Weights of a small transformer language model: 11 layers, untied embeddings.
Each number is 500 + 40 x the weight over its row's rms, rounded and kept within 0 to 999. Layers, rows and columns count from 0. Numbers have three digits each. The size before them is the row's rms in percent of the matrix's.

# up: layer 6 MLP up, 768x384, rms 0.106, rows 406-423, columns 288-335
# down: layer 6 MLP down (transposed), 768x384, rms 0.14, rows 406-422, columns 288-335
# gate: layer 6 MLP gate, 768x384, rms 0.099, rows 407-423, columns 288-335
up406 105:516471511542436488498490517492494455466501490537511474457556446473470471448464515480594490511523523558518485501481498465464576558504470508555480
down406 101:522516479513621530473508522459561476449505448476480471506491532549479558513520484552443521458520503542543428552563586496474569442471414467493556
gate407 101:501495542505487522514469502539551485562478509496478509506485557478523488517494521515499580422417540510476484426457488487451591609462462456481459
up407 104:453558504525493439458521580431469493419534513502544421461488521486541486477446417541534518482418518528464558450433530513536471445447508501535434
down407 101:547549558443513491464435474484467508509500539454482474499485525457486490469513473524439508439472464516462501593404533467440492539528450482517457
gate408 102:534447545517486540552474516526468445528491542574507523541517525497471523474534492511465512508501556471476547529524561401517495491473531510477557
up408 101:543474563550495461514499467511455397483491504550479484517426561461535554535511495471518521527522554534505526535468470498468633479593448560555498
down408 103:557463522535445493458554495442402537503508525520543457549501566486492504513491484522514464490530410478435487506418457477482563534530466560568548
gate409 098:486460502417490433463484492520470509538484494503511533522474569457551567573543485448511442436400455517512515497542456438567507483576495560493540
up409 100:507460566495521474517528491424487440485549533488443541451505619527524566573566431468498528540376536574442470456470454512465494500560519417459482
down409 100:515602495490467483484472450471525497466487511429500510526534516499490517514495512495542492436481464515475517542512529543498431559570471510453552
gate410 100:507537544457517506492480537505435550528489416457545547516443496526534510450453458471400468556509525461543515526489503538485564463495470428469494
up410 102:453549508534488559467501526449473452461541454465557436503561558499443399486505520531489513515551565417482500445452516514543498477492526524487538
down410 103:559506537514490511438409432512527438492538463540456453537450543541410533495544531530515545481480533463520552529488502501506527434467420570548512
gate411 096:531474551517457477465465546515467553427563495519523574422467509478506538533457463518516479552522451530499547529464628453477544528530513494484464
up411 090:458481464504515582468493537560436500538492471472496498533537551442432501467556588572486530493508433504405445491498447495516468553459515485468485
down411 093:445542487482503502433546515382645467474511484510453466463508518539577568513508426530480447475443539514539545442542524514503524561518429507556464
gate412 101:508568515596550563456571536514524592479586461576459503528521507467456534546479411527518541582415503507514540515496494530493502542517459517483520
up412 100:511536539511524469462553467520473525571428481551504512512491499506534533521598499422462507447423542487499447472500486558438487474454485417499460
down412 095:525480508482511474485588529524566534451523558503525491489494506510512523506407470536517503470508622564549512509490518507428514420508524491515491
gate413 097:506502500458466492500454490496512499505513512467623465507509548385554508486539591535476485481553433467530501521534478436500525563407443475515506
up413 090:510513526552497528488568496441505569537547526521572511453502420500567384463444518516484508509499493496477429486494479516468485550531513526516488
down413 098:515523516526479556529480536433517566517488493508466509464494487478515605519526463542522438573511477474524494502512509412425496517588516516463567
gate414 105:450423494445523533425514491513493521528526466455463481535515453480548465531462474509484491436543460500500546495496494467492442443578528554553488
up414 111:518535458565512528511505556451429470487487469475446579408476533504478542497506486535500484558549544480528486434501432472494495519488461468464521
down414 104:581538471492514483451526552558534511407545533507587520495543501448547522529508553474462542514518563512469459446572534519479408469562479512530439
gate415 103:509488453526503463440485494394516537567514490492549474529446436453557543467427543494555505545470483495517422471507546526528551446499431496461500
up415 106:502425526532552524442575534452478535494599501543429454499460509462487569493471472473490465491461521524535526509434459536567486519491438605473531
down415 105:397533471405505506512522520498521523450497548520468531515524467471536464468438520452545562515457525509476461537417507484540533472445446514429521
gate416 102:408528531558551528495486538490476549491448475545558421449431446491482465512514480478440528503503491538493508336498480453465465516491474451540445
up416 110:494480472449385477554611510504497475437521485539514522497568540513543562425469551494496500528525500439476395514540527575491552430507510498508481
down416 092:529442424475487427437529538518457497539440505390508538507536459497563466483492541470477518482536575461505515567532566492562458473441496474441522
gate417 104:510534447468465520422414562496464548497494506469549555489538490474556502445519524400499506536478530487538505593477619586507503481501358484482573
up417 107:503497489532389433455452507571537470460566563489464441491508480546537531450436513444445469554532516499496512519433568535554491465461497384563441
down417 099:453511531505503542537414443529498442532556468590545538505467552524528461559447533511507467558465468492505465444515491466487557510548504491497468
gate418 100:557478484498483497543516553490464572476432496503512572481480526398428535478534442529451468425518484462431527501440493517491567465407483541530490
up418 100:495476471562472466506511543482465516502465504487489498467482517503435491499561520477471424505552561544512516498469558488599488491561556496488548
down418 100:507449542506502426549521428511513503551592438544490429465505504507548534480550497522570521535483482534458465538570459501443476475513461414455462
gate419 095:479508483585424586544471547590491466523482505593433442557497566497540511494443553444401513474489429519499545571498489484561581470525533582547554
up419 098:464521490541492430525544520452502335486427571561510459535476506469521510485502531416469574482477511452477532491494492499408537498491502530495562
down419 096:517466573513475525480477497531534553514476485479429475538521474489508498481500482517492491488511540533401459437457459467514479492501402445497427
gate420 095:480425486526519550516550464513499573554540527503556497555491480498511464449503425448482483485468506534487501519466447526504561449517501584539529
up420 097:456458504510562539516476510497436537530535519454535470526549433446450441494499519449522475475461527560454434563491485485479468443502530493482513
down420 099:545452523483592528542493478451491463465553476496504461511562520470467461492430470543501494527519474492458529551470573437558489459452568480469488
gate421 103:466484479526483532544496518530472474488399467474493460501497544453501496539452488466491522490571518463588520478476598448518575503459481485484498
up421 105:554504517484484543526530461521482524497603521506482536469561545530481551481545493571381504470538528486552496534547498552502492496474497500494549
down421 103:536404495485470530495531558571469445510572536495479417474512584415521560476517501450511587485477457515477462559493448545544627530533482511503511
gate422 102:464510461518642488482464492511443463442466447493548426411517523516502431455544510501497481503491552447520491449538564434476553495474504522481513
up422 098:447522463510510508522519582491517474488560464556521532536500576452587455552419553480493595478483532451526498447531483480440504462518476567546520
down422 097:520474505583542529490465480485476440525455454504552490488526487559519483521499531481468496543491498512452568529467562458481473573434523447482535
gate423 098:515539487489487532529486510532549542547515434487515461493547500499503527530423514451445500476488480535444600496495530544442502580410483522462450
up423 097:502475506618486517508479528503479482507542509462494501547484441480517516471547517398541533483520452454534602480467433443517480516539438527488521